From a checkpoint of a small transformer trained on Wikipedia: vocabulary 4096.
Each number is 128 + 24 x the weight over its row's rms, rounded and kept within 0 to 255. Layers, rows and columns count from 0. Numbers have three digits each. The size before them is the row's rms in percent of the matrix's.

# k: layer 2 attention key, 192x192, rms 0.125, rows 104-139, columns 0-63
# q: layer 2 attention query, 192x192, rms 0.141, rows 105-140, columns 0-63
# v: layer 2 attention value, 192x192, rms 0.173, rows 64-127, columns 0-63
# o: layer 2 attention output (transposed), 192x192, rms 0.151, rows 64-127, columns 0-63
k104 107:072142103105135149115126131128121096065108130126119065137129099131154144114128100136174122151140189089112100133143170112127133100123132156135160106134109095144127123117080126126088061161175103
q105 101:154182126120134107134153112095148151109100140117109173111158142152132169138111167112153141137125106133158134093098107135144124102132115170141118093119138148095110143127101119136182127116140084
k105 093:091124105156088122133132127159137118150148121151159123125122124132109117104147087158070141148131168122121146181143147113113110152140146175118107148145134143152166112146129125174122141114117168
q106 102:153110161126111150115134105090096130148088129139122139134173107103169123147146161097107130099119141132130096159145112143152143125132144107166103138118097137124116110130175120146130117135110167
k106 104:092137122124097125205109168156141130128125135135149133131121169168155128128121077108085116191111135086154132127085112103142117143121138160132157133183161157144136136134120168141131156134121135
q107 112:117119142141143124147143155124131138109086132135164153104125154124099123099116104108128143158124181128156133144113134133131093134094158111134125131121141118133122135110131110115144103143128192
k107 103:131094106126134132124119109142093107143186098114101115128128133130155124143141126159140107110159091121139136127165125144135170130148123149135139120106093155146132111087117124174126100100121133
q108 097:162114136130160129151118139139131083116157132134135120124155124134132172135123110146118081080110114077146152113145137142157130111121100128148092136135124118137147137111149122142109112183097127
k108 101:109128079105151114120166159128164155152143117140129143093107094136086129100112128151124122183143149138136129130133124123116127137108142120126132150145130147138123098151110116141121098088154109
q109 106:134156153145155087103144139134122142157171167085142134106127129164154133107166114160123111145121139167106114144103149122132147185107125088132093106164123166129115147150121091111118127137123104
k109 100:173093120132088132107121091076150108112143113147102110137172085067118104150087129125115149144147139090133127130120096134140130078140142137102158147105178054125116135089155154143103086102128105
q110 102:135117114120119102147146086101120109133114125143099132135144126111139120142091141156075145153083158100171166139124104098143157119138152137151116116151121111158161082136098190141141200129117105
k110 097:122159116091101164138104147123109110182075146121128159112113136094120104113168140088155100146146142120151073137121179104082122101119147156131156129163139094096097103132162099114135108141150164
q111 106:131119108115085109110107085086141085111122131149153136125191116124112140149095140136185095139123142084111154165135074122138158098127119114175106126103094138079143124106086131177108112128130157
k111 093:086125110107148103156128176164118142152158168113141132147105153142100122122139094105095125117118131130133150119116161109125121102129138179077158117118164141145114104130146124098130112118115121
q112 107:147110155128164179122170152100156150099159086150138121107110135074135137163122136139143123137159159153114143139096129114151131156127101116148096102169103187149130067130133133087183116116137121
k112 103:146135109171133118165073153164129141130111167129128111139146105178144128109161087123125129110115092131129135105117142127100165128116132156113105147125112103085109194124089129129089112156135130
q113 111:115126135090115165130117148123143107146173135157115148101140123114120097152141106138140129114116156106132149123164111130139100157153120099140157117167146118137134116090109108084129108054090123
k113 103:166107161125189074141138159124133138105088140124164126165123107128143131150129141161087119128153141140145135147104112098113168079106142155140127153104108107138128131111135109135166175162133164
q114 109:137118101058098158138165145058109129136119120107149140111100134146114142140123159132132100145129138114156121141140144135144097098170128122118098148149121123118133141143154125095158138106140149
k114 101:106153190117126140136085136161127109158163113149107132154154111131149110135119114131135164150104116148117124106146156126098119134090108133127152124131145137126089115129104117183090153140093134
q115 110:129179144165146116105125130107102120128125106106171116133120097158110140135104119089158151130133132082141100119152136152159129139135111160104130109161125139163153091121125128143135114114113139
k115 101:122150095090129128133149144149111120157119131135115119139086140131170090130141113175094104121126124172112138174140100123093146133123131110134137158114107164106110147155131129138132110136151136
q116 105:102102159087120105127091154084122104118083121090106109085134136128129117113142118152148143079120130144098178127152160147134140100080113111149130086149139142133150125142131144124130157097154151
k116 103:134154090102160141104125102144138127129116115108120166142120108138143106152140088107081091158166130134170117101163123119148124130159131163149139123074115174181133085116126111162097132081135125
q117 107:113129139160110150118117111124082170119116124132144143117110093153164121144067083117094098109085087137129076135063102173131151173145147163122130159157122122137121150114126136110154080144167122
k117 103:159095155178128133155156131138152109157114127116127141102114111154110115121160141150155161138158144138122185122114117079111123128156140141105104131124145138065132104097146128137098147127119131
q118 105:123102148131116098152126104101135105117151097096108155099145131129157143105155136132111119109118135154130145119184113119116057114089133153144131140120143132119139126099091152114081131095138135
k118 098:065101091103126191108120148133113153103113154174105169126137118123112125115130085133147060143142127110096120119095124142123204132167134133115119086111133121107114124123096126154158102148149162
q119 120:105095141106131173094122128107149152128139136117140132177161088122153125173098110150134091110132144136151138128150070112139112098118081144121123129163141121102142088124092114125173089084089127
k119 102:140140085108187155180139155110096134118130124133135095147104134118120114144163147143137157105115103149102123128067131115126142186113151134149143106088136133138089153130135168100128170154147122
q120 118:155104151161170116101111128098095140161123132131133112124113162105106190131121133154130149135105137132099141169108119156115148121090177133099127128138176131128069119054138125131136167140094155
k120 106:116172114130129117139128076145100122144119112119123115121156105122143068138156125152125098135133127094153111114117118096143084094106129118123156101103078144108193121157113147150112073130143101
q121 110:138122140137112062105117116185157133166112133088120138107112108095151121060136122115119101112095167143072127101119117159090149135140114149110118138106145168129090117130140139128122152098114147
k121 091:119124136111146160097128116084086128088119122090096111141126134122127141159159124135156141133154069138120107144142153104128097150108148091136193109129093109093202131147077100131122086144157151
q122 117:129134147116111102124151105133099124124140099138095101135092147129082130130120127164151132144144101092156120083140139105097124144133146128165173124119146125157138091098122139130105100119125129
k122 108:159134118154163135139148139146133103159103130150149147116106129159106162110151149127105108106124122161074159159123135155133129121108097120111094146133114146070106127184113160122156199126145154
q123 114:176121157139157121184133134144138122104129123144138121132123116126105120160141093159130138108121159125126122130132118143124137108124153084142129117130119089100100137133149143066165146122145189
k123 105:083162118115172159144125128102116111120111089111129123134097110116142140151161158146094118144146152178093140152085116123153118171111140153083119115090133152117132128097102123138104168146131082
q124 116:108142136171139120143117166098124106172125117118141089113103156068138129129166097125138178124093112168151141162129128161097118100093124071121086126120150098142104095125151134130135129155121136
k124 104:125127089180131097149169064154142138124116125124134166111134081122121169145112134112122085109139129126133085093102122141123122166132133165135168164126127135087099118096130150124122116146109135
q125 115:124142086122089111114137107131129139145129160140094126134118136139086176117125144138117098145142153087180160118120126098141105123121136114123156143148174135092120101122114132134137117100138143
k125 102:123108131117146190140098160103109150172164103106123144157108139109124130148133153095150085078136145145126129111152098137132163137161120128108136140117087118126135147096101138112157137133163079
q126 099:107103149112182120132138159104113118096120168086157116141123106138139119105099167158118148139081142086137111107101113116121103119103169157109158104134154102160162088136134177137139117151163143
k126 091:165124099130133138143168076131098124136165105198130148152149123130087106172151078146129108137155121164152159130109142102169177116142113081108089106138105111105083149153126096112146118109100113
q127 113:090152118125109077109142086112104113106119110127099107116142119102164120103086120114148076144122145172119145104108123124107142113175106125123112161120114149110126112145118162151131140133120132
k127 104:100128139096116148082106159087090090167112143119098135114104125104117156155165148119110131093131081138105093142116130118120090187107174167165172120152112109115109105122130120115112131094151129
v64 117:137105130122120158128142119137086119161155098105109148118085110148084133104149138113122095112139092094139131070117152149124146114168140100097143108106139124115162168123139099141131104157124131
o64 107:104148133125138102158118127115117153135114134140146161129154139100154060128120110151174154124139161151131159132104111135114172150063159126105152151125129139112122102148133134106134134127126121
v65 117:113174096149148115137132103116174176116163148162114110100127084150157134100144122144137146141111147133134136099094144115100094101150127159118103200104111104132147105136118123100103127136131187
o65 109:108147156110100146116139136145095062127115139104123096136107146159137123125191170120112081110138127156148107122174116112130157137132158146129163141135138126118132166124190157134136135142132083
v66 144:147101168123119116143151103082150153113086112200155135110136125106113107175108135107152092079139149118114171113153058168161157144109163139110157168121144133174149139144120070118133117177145100
o66 127:176147124139121141081115156100110116106196128061099174140108136176131160115158151120113127191120115170110131141123169136117119163153110111128143157152161144094141130123092107142127138085105131
v67 124:119120142143116163147163124124129147084138142189152091089134084105107158124111121103149120141085114121116091128113136146119154132118149124098158106098112099125119142134082144159105151063110130
o67 113:117177133087168093113126123103127071123130145082148160134125153116126136129156116185121123115154100121137152130122097116138135127097133134141155128163122113162074107122112139154105134153203121
v68 129:082121144126152115141183138140139107135100149089131122113163036109124129131143097164096103150122099108098106122130113121103145135119126108155126118158128101130135120125086198142117176141119097
o68 123:130144095141136111134136110150119128164116158138155115085133177128137120097131145126143127073153164143157106161125147146123151116124163090105127098126130177089140162182129078178151102153159115
v69 125:136168161148137091138119132152107173098111130083117168113132129142128129114154158108126201114139098121138093129145121130130149167156141157141091172121107130120124117127160165165139142103119123
o69 115:139131139131153126117145146119137117124136143148143138104121150104130147149113168136149097139128117068134106122116127120156119130104147097132118106121086122141124151144062104087138131171095172
v70 111:120123136125138131103117128154139158131088127122145129164145151132151147106073154133123117151116114169123125126104143091145108105170148152145139161122123143156122083144101105133150121087156105
o70 106:075144130165126110115117151152130091142174129130123140106147115101153098143176131123112146134079144109101167140110143119138122184097102101127131107149115084128175152152127109090117109107122103
v71 116:170102095132191148125096178119144103124161159141146102141140129120112114144141130148123150116132132134136149120142119133076116123127133147132170127168090137105144089131117154129124138103088091
o71 111:105157121158096110123118080115149147110102129132118135137126119092142120133109111115120092145127133092138074151105139095119109121141099095149136120158109117168116111123125159125124116110142159
v72 122:118164117107127142118143139108127151171144159125152097080130116129146130147150126113161118143103107153100134188131180138150149122129096039125155145110120115153134110127134129154107141108185132
o72 115:115122131124137131157103122131147107124133143122125131188121091136111165116101140178120168105129112103089184083146094129091080115157130159144093125122153139141121102105129100106120111124097125
v73 107:173142154128120131137180134137153135112126116143112123095134122120182120114150135136115143139171107127133116121122114142127114151074161112107140136118081097147147126137093161132140141158163104
o73 104:148138084149115124124136083113122133087143098117096140161118119125117138124123135145157123146096182093123140104114118060153111110133067113118135124156151142087116129118097089134141082118106092
v74 114:137146105124111085138128091141134138139082108133125161128118141110103142139148130110159112112155143128115101156088181153152156133117113140139110170152133099110123118089170093135078122136172136
o74 118:166123116094110153100123125101120091146152110153140078127118106139146115084104134106117138129142086132144143114133082136142081132137119165137115141139174136104132138137092166117133128148101138
v75 122:151136096156129135113133149091099099136111146137083171126175121105100114135150131129148095123145117126109101166123125118142129138087110163130084157114116158102091101108136105089123125092145153
o75 109:132083187137150126163131164124112152167143115120136133121107116140116110151097113078139133121088139147159130158132095150132147084181145133129117137101128146130126130133148124158096098163107131
v76 114:166109114118139123115105154135122109123120115091143166154098108143165192165088102132102095102101167125145136132109137121108078094114108116145158119169154139167093152122148159178129147130139105
o76 107:101127115096107123176109097140105121142118122183133175090135125107112119119158102129133143152155080107129166165143127141101115148120173119095110105095070092103157103121098119083139155093152107
v77 110:149145158108067116125165135168173119121099127149113064153138166123103138099110112117113102131131159133168126139120145116125113119105150137123124138166136148115106152140134124119144123153104116
o77 106:110134129132154123091137119124128136094138115094132163141105123144169080132107113137098129154139140125121129115124120144117168115100106137129124105073148115154095129133117130130137136146138129
v78 120:110125088135102110121149141171114125106138106158125113116072099142153127145140128177107129152061087132079141149115139137134115142151119091118115123087135126130140139151112124102147110108160143
o78 115:103118160138121150136117149101137106154144106080157102108168075106095098118138102108172151095170145127099165141154132109122138146145142160109112142154114151109139129115139089144096170144134101
v79 115:112139072133156095146135132124145124067141117115113162109130148159183094137109115086145166166170180139135125165127116114124081126110106103140102088138141132120116160136158120108121107169137142
o79 109:122096141119116158106125126134125140145116114165110109122063136141128150107148098140103135119105142146095119076165147115145153133195127116150133144127132119143129143104148139142118158156100096
v80 116:120163128118150104126120128158135118099114098127146125092109112141148088175134131136128117081101102134148154119130156125084129129144119111143167105085183144123167151136097119113136146108098124
o80 105:129114104145136130137141077113125132130156160128125137126167169159092127098149151169126131156152139143104107119134121108116109173106174130151128176144150138142119078150146128157107159149148121
v81 125:104155114100115153116201157123134093136150129139145144110166148166103124101068148141127124148102075128128171151135116141156104095113144112121142100132134141150149106123130087129131115100091149
o81 119:157125157183110101151102193132155095105139131077133094111102100119128092099094153134127133112119173182139102137126141130073142129169149119120122160108116133128101131179145092146108107114155136
v82 119:131122147145110118111126151123108148096129144103126132179122127134142166104123098100105134112135151100133165111119142108095108148156109102166119110135223148116136173160067139152107148126121083
o82 114:103105116120160112146155088144148129102118119135148098093135135107103112148134154175148134127103142128106178110107102100114145132100155111135152096132073110151076097118164094098160145133138127
v83 132:091111115120137152138098107122108133112124087141143153082114116168120110096135126091093112127154167104124145096095097170093110142148127135089154120110164095139151170166137110103146133152148185
o83 122:108134094066160124083122154127095125100146143103115124103124146115129134137160108151128129174097118155156161118129116107140160148106091133114136169087101130131133137130099124156124105108129048
v84 108:133108120138131074144147091098147077132150127173117095139117096150090111099141105092109124102093130151142152152128107128116132084116129142103133106155097112125107122168137120122111126115160126
o84 103:120125118096104189120105136156154122151100114141096144122103113123145147145094121114139089100163104092138106106119169159144126137161127138173144133115132142120124137126114170161169107089146137
v85 114:121155143108116092107171136114172124144098126132157175113108113106138129151154129152160111095136133123120140132107148131125138102113137122132131181122137177113128161115120197133092119138137091
o85 107:145148130152136147130104116108141120137145115108101089153076141136137137129077144125116148129187126103086116115169111135090125111149157144149106143101134120139109110135136090154166155109120096
v86 126:145079145119122117124123148213114144165099145143162150125163107131169147156114131109162168178120111127100103065142114171079140118069151092147131119121128113122155089168082122127121137113138146
o86 121:101176140158132131147133090079140094132149114142167121142110169089108114119130129121156110130116105132131144151121107084156092157154121102106185138095154172145103144083120144130105127152120094
v87 120:165125088122106170153150128147145130139138102085073127111127131144153141119139106147107125112110150135116163125149135145137097128124141108134109126124108115121126130104120137089153092150131129
o87 111:103075119147107137100121103135144114103140134132132129122158132130141095144090137112159112104127115130109142121118141116084182130109157147133134113157105132115121138154177111154130119126133140
v88 108:117157144139138132120167115124147140149099160142120186108158121099126123132091164139137157160137114145091103152114194132137152132164127135104140124146151143108124135106154131104137161151151104
o88 111:117158115165089076147136147130091145140127089149115078126134121120113108113117099154125124112141158127120141124183138130155120121132146122172110139105146130159131143126130101168132122104136123
v89 126:142147159127092159124150140139092142101127159098135155094123131139156118188120136091152164091150186116114143151126114087141094149139134171145124114126132158136115121076096133158095124107130136
o89 122:107124151093140136171101165131160069083131115134120110143120150162144141085114127160148093131084082106108133108089118125106115139142145100142113118174116110138119113146139116124109113173142143
v90 111:119115129107130134112154127122124159174114136104109130127106124100124200130144112128117074146091119099134136115152079152132120141122133112147122144145115085127117116154130145133142104154100161
o90 106:123169130102111146123113114134109101103133154132174155139137123133116114114156132121145119144134139100159099206075142119112144098137131162102130097090125123113153159122103146138111142141162153
v91 117:131101142143123134111146105151091108154083142119128153141136105105096116136149132130115121127098159157121137122157093151101138149145082147164112104127107102155128131122096135113150151158158111
o91 109:159138109113109173113124134136099115143140129137150116102119190136130174104130143138159164088100095092115113125085136148143125104158197120116115119075123144121135155119124109141175107119139121
v92 123:111092070167135125170179119092137137102164113174143150138073155116145126117113100137157124086115157154141140131138165113111095099101111121128125097111143142129135167127136165063094108121126162
o92 116:146123123109111169117104159103157112137133118123122153132129125137163137118120143114094116153147063136111110112186128141105144110172133104135110153162108075147106100148149103186159144135134113
v93 111:060138164125133169150131105154116159163112164098096137127139112134156129145148143116131139111089106134123177160149126117122090089136142111157112112110133132127145141133112107109108149172173090
o93 104:117092134134108107147127121101126103096138151099154130132131107118137123157116140118125153099169149110100146114118170101089174135086116121140138162155113148107112105164171115156109122072116153
v94 134:141121130136074157118143160113081128138140110106121146108136131128093148119119090186127126102141097124116126134107116125123102109112137134157118137120143096073150118181138140123146090092147138
o94 118:169110108121189117130097149123170131172145127120133156132162106079138131160159156128115116142125150165132158145129084129122121103144090125077129160136098171132115128101122139154103185158121154
v95 126:161185173121121152132132123121126102134104154147128127111123076147128098108146073083115145131121132119099128119158142117149145175119145191134134152137147098116151091159094131123146113157108168
o95 114:133119095120124121056138152105124131118072082095152120166149148124151158152141161179151109134114097140136120108079086124159131107123146112127102102135112160153108145097147122135167151107133093
v96 129:144116114102128137141159133167120085109109129128110119128129130109102094146118123177108117106104125155130121137104138104183127119131103122109150098065176163114106084140125106101148123099124046
o96 124:168100145139128077117148127129116125129160111095120122119124097095171128111125131109102132122155109149105101130159159156106130178140144144121119150157119113150181141130144086121127138145140151
v97 107:133173119111120105135154127150115091131134121146155119114104077141100134131125139118118092153158143139159148120080138119112118157138080134114096113121109102148102113125166156147139142140148127
o97 100:130126105099163158068142120127097138157104160149132112127126153101117126067124115144150170135126108121113177101138102149119154149092121170106098135101137114123138111108089151134144109129121108
v98 126:099159156143128137164150121153151157110108159145121126065133113111121128121138111091142128108118134120122114173089154088111117144131123113150130107100109115124143136118094160122136174095134109
o98 122:140089122124179141103119127112119103149129125138126158133123169158103149137137134121071151125188106159105133121140117107123157108129121168139118158137161130175119132155120127169133100152142148
v99 119:140109147141124154136122152123106140124122092161125181162086101131174101142081142145126130113115110157095108142114130138124128093118129151140147137134115116113125118122127154126140138112132160
o99 112:073083106112119125136089139086170091152115121106118152073184130100117177152158145153158123138139158077153153141141118103158129132120108133124122155199104118145155130157118135110158134118119117
v100 128:075119180123145125116129118093152135120125157113135137101173120104076118136146146109125163114113116100143121129108122124116159179135162122153118121131117158123183107140098108130131135163148141
o100 118:170188137107100102141141128110120134111119097102133112149137167139133112122102147133131124116128142126137131137151132137116117114125123091168178098140168169140093133144136129108114123136140144
v101 114:173124133133111145146116142205104102078187113128145169118136150112149101116095132127124122125105101166143136116134166117115146159142138102130136136069104090106162131119118155142187113123146142
o101 112:100139104158128075098148127097146171127113110130103118116143155152101120142147150101139129125148162126118153090122084119129101126110087132098140141191129144117101106112063100144112107180151142
v102 117:140184114129126145129133090152128127175128129115084165147118092141142131109112114114126161145109116154154122127116154124158137106096122092149135123124113143095159068124124118096180118132121172
o102 103:111135158191119125075158118114094140130105118146126123146189157082131130150114138129151094084145162140109138091121142136131145132138126139147139137123132147156141166134181165095085144079177146
v103 120:106079132143075125150062074125127128127115127103153129127135132154095119142118139129167108135106162128108106073112156156112126121124135167108105121115145167115119097127105119139141116106124127
o103 115:110113139117198146093153188141139112156119153149159102099108121096131149145134107165103139119149115154142127153143130136147100112101160116129155124109148129150171118151190108131142127140127101
v104 121:138121115147120104138123134067126107115150131157130138105101121114137120122109093152109103081120129095139161146099163127127126132159101167096125120115163126114170108134124085141135095091093140
o104 116:153093100094151144148131155132128146094142090135093154150099136114142111091104128149115117155132139191126125098121120152135130160100128136146139151109093137141102081135149105126124134110204087
v105 115:117166113140162150137150116130166119139140125131112098137135120107165152121110111104137124103191135140112144171120116127130144121071133121109109109114109074163141117105120125119137093100153198
o105 112:130098141084122166126123048148141103097123133159107125141112130157155137110108158144131105137092131139169118149158123094157118085129057135136147116162151136086084145132119172119098092137137103
v106 125:139128166144128158113097145126134119123149167130124133096176129159143110129107137135131116138128076144126106122124130110144109125123113135152073143097138083154119115177095107153147114130094094
o106 118:170102132135123082167155148131146133147109133143127155148120107102139147154182129140118171106111157157135085143130109095132114118117134085121181119184131170110138133126186107108111094109147122
v107 120:138132174123116101144163143103133169112122108177162117166109127100100158137115117135120065165103120101118143109150139120117161150114162122114134138128125144129136172147125119167115114122164094
o107 112:104151126142163173137126075110145105137126133135123154132131146136120097149106115145147126132158174108121167122117099100120116157153137136110135090169096125127119075088053127162101175100126137
v108 113:145121101127135094099112119158156183144076145140153113140106138142119114121094201087146113147120119107143104135141183142120132138146125122140087089105108136116114111128146114146116134119130102
o108 111:105159165125150108089129129108089119124194122152144136174116122092113130117178097143126166077154146098108127149117099146140128113118127133140116114129151108153166122071104147088130093142112106
v109 128:132133097131156166143130109134100086173107110170118106112094133135126138128098131098108122108116096188115148134121146109182173139108113108136099142119125134171128105121138084112126147131134154
o109 117:126085152144122116114104128128123102116159123119102135155153078104127136114120116126119165115116092104149140120129096161093135131136109163143186115117139127131123095119129120100115126150153113
v110 130:148107088123067097140148134148155162092128104133145155145130112157134153140093105168116128138136140127146154148100090096123098106132148136106133115158135109148155130166103144107145128158140139
o110 120:107146118099146127083113119148114126155171167117158103139133142107149122070163098123157102139135126149133124125135138118118120133112067129086127151102105118075134150089094111167136115097142073
v111 124:120134145170083155130149125105133101124135084142121108119127128149128133110131107132118069099094140164167123090134110099135136143079109124180124179082159117164124143154087135129129104142130108
o111 115:160121121106151107078131129110128137115129182094090182099140147115094120144150129102120143145108129157131106113112098103072128117133145127136167130166140136111098086139167159091082167110168162
v112 123:127175165123123121099122103135157114146139116204107068131131113167097124107117108073131095148161117144116133096131136134137114144119139142126097097131104168095125125160142109141100150116138142
o112 118:117107088164148177115160096142130127124085094127135152180159093136136160132087115158135174158119125126135135122112144163132156134154126137126132085119093143150092129131129142090168120080146079
v113 102:104162133145180145140109108122145114118154107139122112142103142093132097133095126145131126157133104144118110158162109094161138115112129104111098141144133138151109136143160075175133110130097170
o113 092:146097133103113142141144140150138170123138156115140130154129134153133173128094128158114110120113117119136122126195104132141124139152105136126094107141115110146089112117135153132096142099131171
v114 131:118098155133098140131127140111087114129111116140148151144112134145099157118150109164135100137152165105108095076135138111126110131089145150138157100146149117098121134103123146084116186110129108
o114 122:082149078158104104088133152105125151157093114104116138096123135122119123121152100112110136114118088147126121124118105144155140097138182115111106149142113162129089155124126128152159112129112117
v115 118:152106127126083152125102110131113129101174144116108095109106137144128143113122083120131093125134136109096094118125136129126082121142099161105111103146132085099122120176139120129122133127125131
o115 105:131140166100172097088143148096145144151116137143176148102143057107138153138148118125123137117095133170119117100126106133165194098122093110107143103127138160127113135126120137151136137191115114
v116 118:101147126104148140131104137133138103148168137120127110103137119118136102125119142176082114147134140105143129133126144120125120130144123125141197107122115125122091145067148158113150113088095126
o116 114:128120105143117116133155123166113109091072165153087129097137102184113104116137157152141140104136138122136106133127120100138154116149166110093105148141132146136140142165106142109095084136161132
v117 116:172097114157147125126124083124181169124070153110147126150111129118163154124106152120130140110100149143158128114160154114084098138141147128154113152113118143149121142116130109150133105158140126
o117 105:125155189142133113089107124117079142088164104163133101141092133096148078122185133109151153124151117126148153127128088113085131136105146105132121098127132119108128106118175153108138173075133135
v118 116:154093110124160157119104148098119067161185152130157118112182151113138141116132136128093139160142131085152143137117139119136123149117156133117117117143136147140098143164142133115132150104142099
o118 107:147185094156134129146147147152087173151093104117075124143105093148092130155089133131111148154133135150126125129132148126089108103141086101134120123146146154112140181154111112132105066130138106
v119 112:104111123114091123122145126128143146105139118073153148144143129136118148171137161145192133121086119103104123095142157160140132118127129099106114107159122148125121153164098086123123118147134127
o119 104:162159168135134104138120112095151115120120077108180105129155133089153097121083086148116130118129118123098145126166130092138089162081106132162136124097143077113110097104134096158092141118122145
v120 116:117122136137114125127105091139152136117117111127097121163121139161096114128184150130128180107175114092118102098126104137104147124145129166108134144147109122104136073119155137097109123131147143
o120 108:140125104146117170121143122116140134138116106118176103141117113121146138159116127121154089137105131098128096159145134136183112127098126137134133167078133162157150191115149138125158079149072100
v121 120:150180124144095145122145110120179125132145088161109136094141093166127121126133154118162093169131125121127103123109151133204112130090099121134133141109068130149121161082144126113117136132141127
o121 109:125095141153109133083110117155086069117101109126115112136126128131110122105137097124150128096090118096152131106173114090090132106139172169141133118091112086099108114142152181123119113123150103
v122 128:145170161149171114101125157074122148161133144149100182100145128144113126107124068100094142106143128117116135151104165115118121146159124163129157126105149142124151098129135143154102105109099090
o122 116:145148123121093114147117116170107129131107131140100141148136128143156073136140154166150131135116112130097123112118136091105160102130168131108137125159089131148124144121113135126162139111152100
v123 124:127066102159144153141110130120091132096155141155139113160110158160106131169116148081142152159176102095092141136122153138126156183123144133100150123117133129152161134143100134102102156143105071
o123 118:158189132139106185126120094123115104107146122092146166151117123141115133089098119166167126163126172107115121133109126134124153133118115122145149123183118134124148126126122110138136092143125145
v124 118:108117099128085139134160144116070095147128173113115150153157138128134131137129115118103150116120134108144129130113112106120106106083109155096134124091150147131128146076100099162112119097149159
o124 110:093121142067108107153092159099178120111151126136142132113121074128161092129123126100160110096106082125084123107143157099126150142154174105139133126112119164126118125165131139109146118166154148
v125 127:151130098097117147143106093150150133149114149130152111125146102130167128124114153077141143140115115188107150126156092099132107145107198129167129128139097144132118140128137119148175143162129121
o125 119:144122154185158146111117196161115140103138173174102134123135114102120123124131101130131122137156150128175120109094145142128122124147120067108158127133145130112136158112080115102129127140155109
v126 105:081135173154174132131133089146141106116127159117104081105133133113138101105157157157139158143104111124093143110085086127134128121095152108090089107135117078161159119108088070105134110139105119
o126 101:129103150135078148112126139148121102129120086130146110150137128137093157141129137062118125093085129124212113142163138133142126132119102120168148102121178133061122116136157129183121116132124126
v127 126:187142130083068133137102135138084122137090164161124145121123123147132145145135124111148112141138134159105164107144144118157108162109153144153068143124132116124124096122099088116129103105112144
o127 120:144118132176185158103117128110168091102127093128122122151140111107138132125136113148151151140090124135163146131077114162114093119141148119115153069118145160104147132086196152133104151151139129
q128 096:137103131123160085142163150092123119206125109132134079189149073103104155107118110145157129115139073091099145150174132136115129087163114115130132141092148077101145163123121120145138159135122112
k128 099:121155126107143147123108133139095109101103183148141160112089171116184116128136117114116117133132148148098102072099124145103100172137114138144135186121137197145099125115105091106131112126128129
q129 099:131120112071124070090151115141140164148101164102123157133134123077161135106131140106114128145088144136144122120136123116109134078114085163143104113120098134140137153122104153143143134124140184
k129 098:111116145164121141128107145089103107086118124146131148102146148145126110118116113127130126130174157163127097170176137148128098132152137137084146154149191145136139073139155138126096084109179106
q130 088:132112172134125095102101147105101114112136127127137182163122103127119196143109144103099136161152114133126111174128099147124130121125114126144121107123131094137125096141130129113127162100119094
k130 093:114159126164099097105146123110155119118129082085119138085143152138156139146151084110148128121110109113120157128099126100136107106114148131126111127147107166127139130118117138106130142118137174
q131 102:085123135125096155130149125134122119114107151134116114151134105130174116142157132145134140118150082138135150129180102152131140110097121143125146124130098119117143124138154161082131179134125098
k131 094:108138091073115147144108140098152128138130155154155135148106162103099127129125122132151131153137068122138078088101140106110101140133152141164122118148144106205127128135116102110168157105088160
q132 099:136136102130148126115106163147132085082136120162084108115158120042133128127150128127120126120151068115113144100153107096106119119156152107108126130126092116129149174095076108112129156131086118
k132 099:084115145102152118142090120119092163147147164118145135136131109147150133086149145136132141130121155109094150119180128127146116147079070164112131165095139158126157094151139139173148123144144161
q133 096:130088163122170128118133135084083133122157158085138118129160126105166148118104125153134139145099076117105136132065181136143102120124161111130143128134117144127131164139129104103119147130149147
k133 096:161105110129064122115142127178193115156103092173148122087082122137130083106123107159087149105135127126164121172130079130114165098132121116124098125084126075103118119111121125113121145152158092
q134 098:137128140156114105146113113087183145105132112117129159128155118163144136099150092155140163101136158110105137140123137132138134123120132144101101148150124128123091141129129125180160074128130100
k134 096:125129111168133108066133155156063132145160131169140146118134144122133104120105133077150107157092107094125156144122171114106121128101137127167167127135136109088164132142125164083115111125112126
q135 107:109124140098130137086126143143093128106132130138105114138124114126119184124149124136145101120106123102137115136131157120157080095119123111163129170111097087128162179082140092114107153109141123
k135 102:141130135088124136163115123082153111113096142127137143137125088144158093088095139176081175146132109131137125107150133111123163145113103098120126099121176174164108133138119128145150133140131157
q136 101:098135147150101111134110140124133130139136123125140159169159102095116113118110135128165109108171143160089105131141148132113113092123092127143110118092129139095111116141126091148098131130149098
k136 096:125112122122107161150117112160140139140122090085104073139113135156117145125162108128146142102101109123132106093113118143133112137166151112136168128170126139110145138136124146089159139112119148
q137 110:164149149152115083142107121175133140131116096084127156128149158115081153059096146095098175122106133141106115162127130146127128098103122117086124139126158139138124125127090104138113144181132161
k137 114:113115119125110132078133133085120111106126148144082120120133152117121177105136111147212112115167116132176148108147144136125124124129151142182147108117080142120165119144120125110112057107105107
q138 096:105136132138074104099112160128099136183159113184135096142123108131128176144101177119143166112135164153166152141108098106157134117162167116149142159148100108161146136122168134128138109100093101
k138 101:194133138187156151180165149161175110101071121106164140118112161123154097137168103124117143149123113120157123115107110171111150160132110142095094101103115100117111117151106142102113155166138116
q139 096:119090137109132155147131107151094132122137153139128106158116101121144172122083112155182103155179144102166080162100115123159125135107126117130117110141126099112116130130132105127139154133107130
k139 097:125144119067131138173114152106098113140105126096128107111131107123102068154129123165127158089128148141101151104126113125127136124111101120113126165088131116181118150108140190123159110109142117
q140 106:139148098167088125114107102121133128120136108102118137134145119125113110078112102154081143108167154149086155163117118166105151124163153142124099103157140156135165143151122109178134140130098123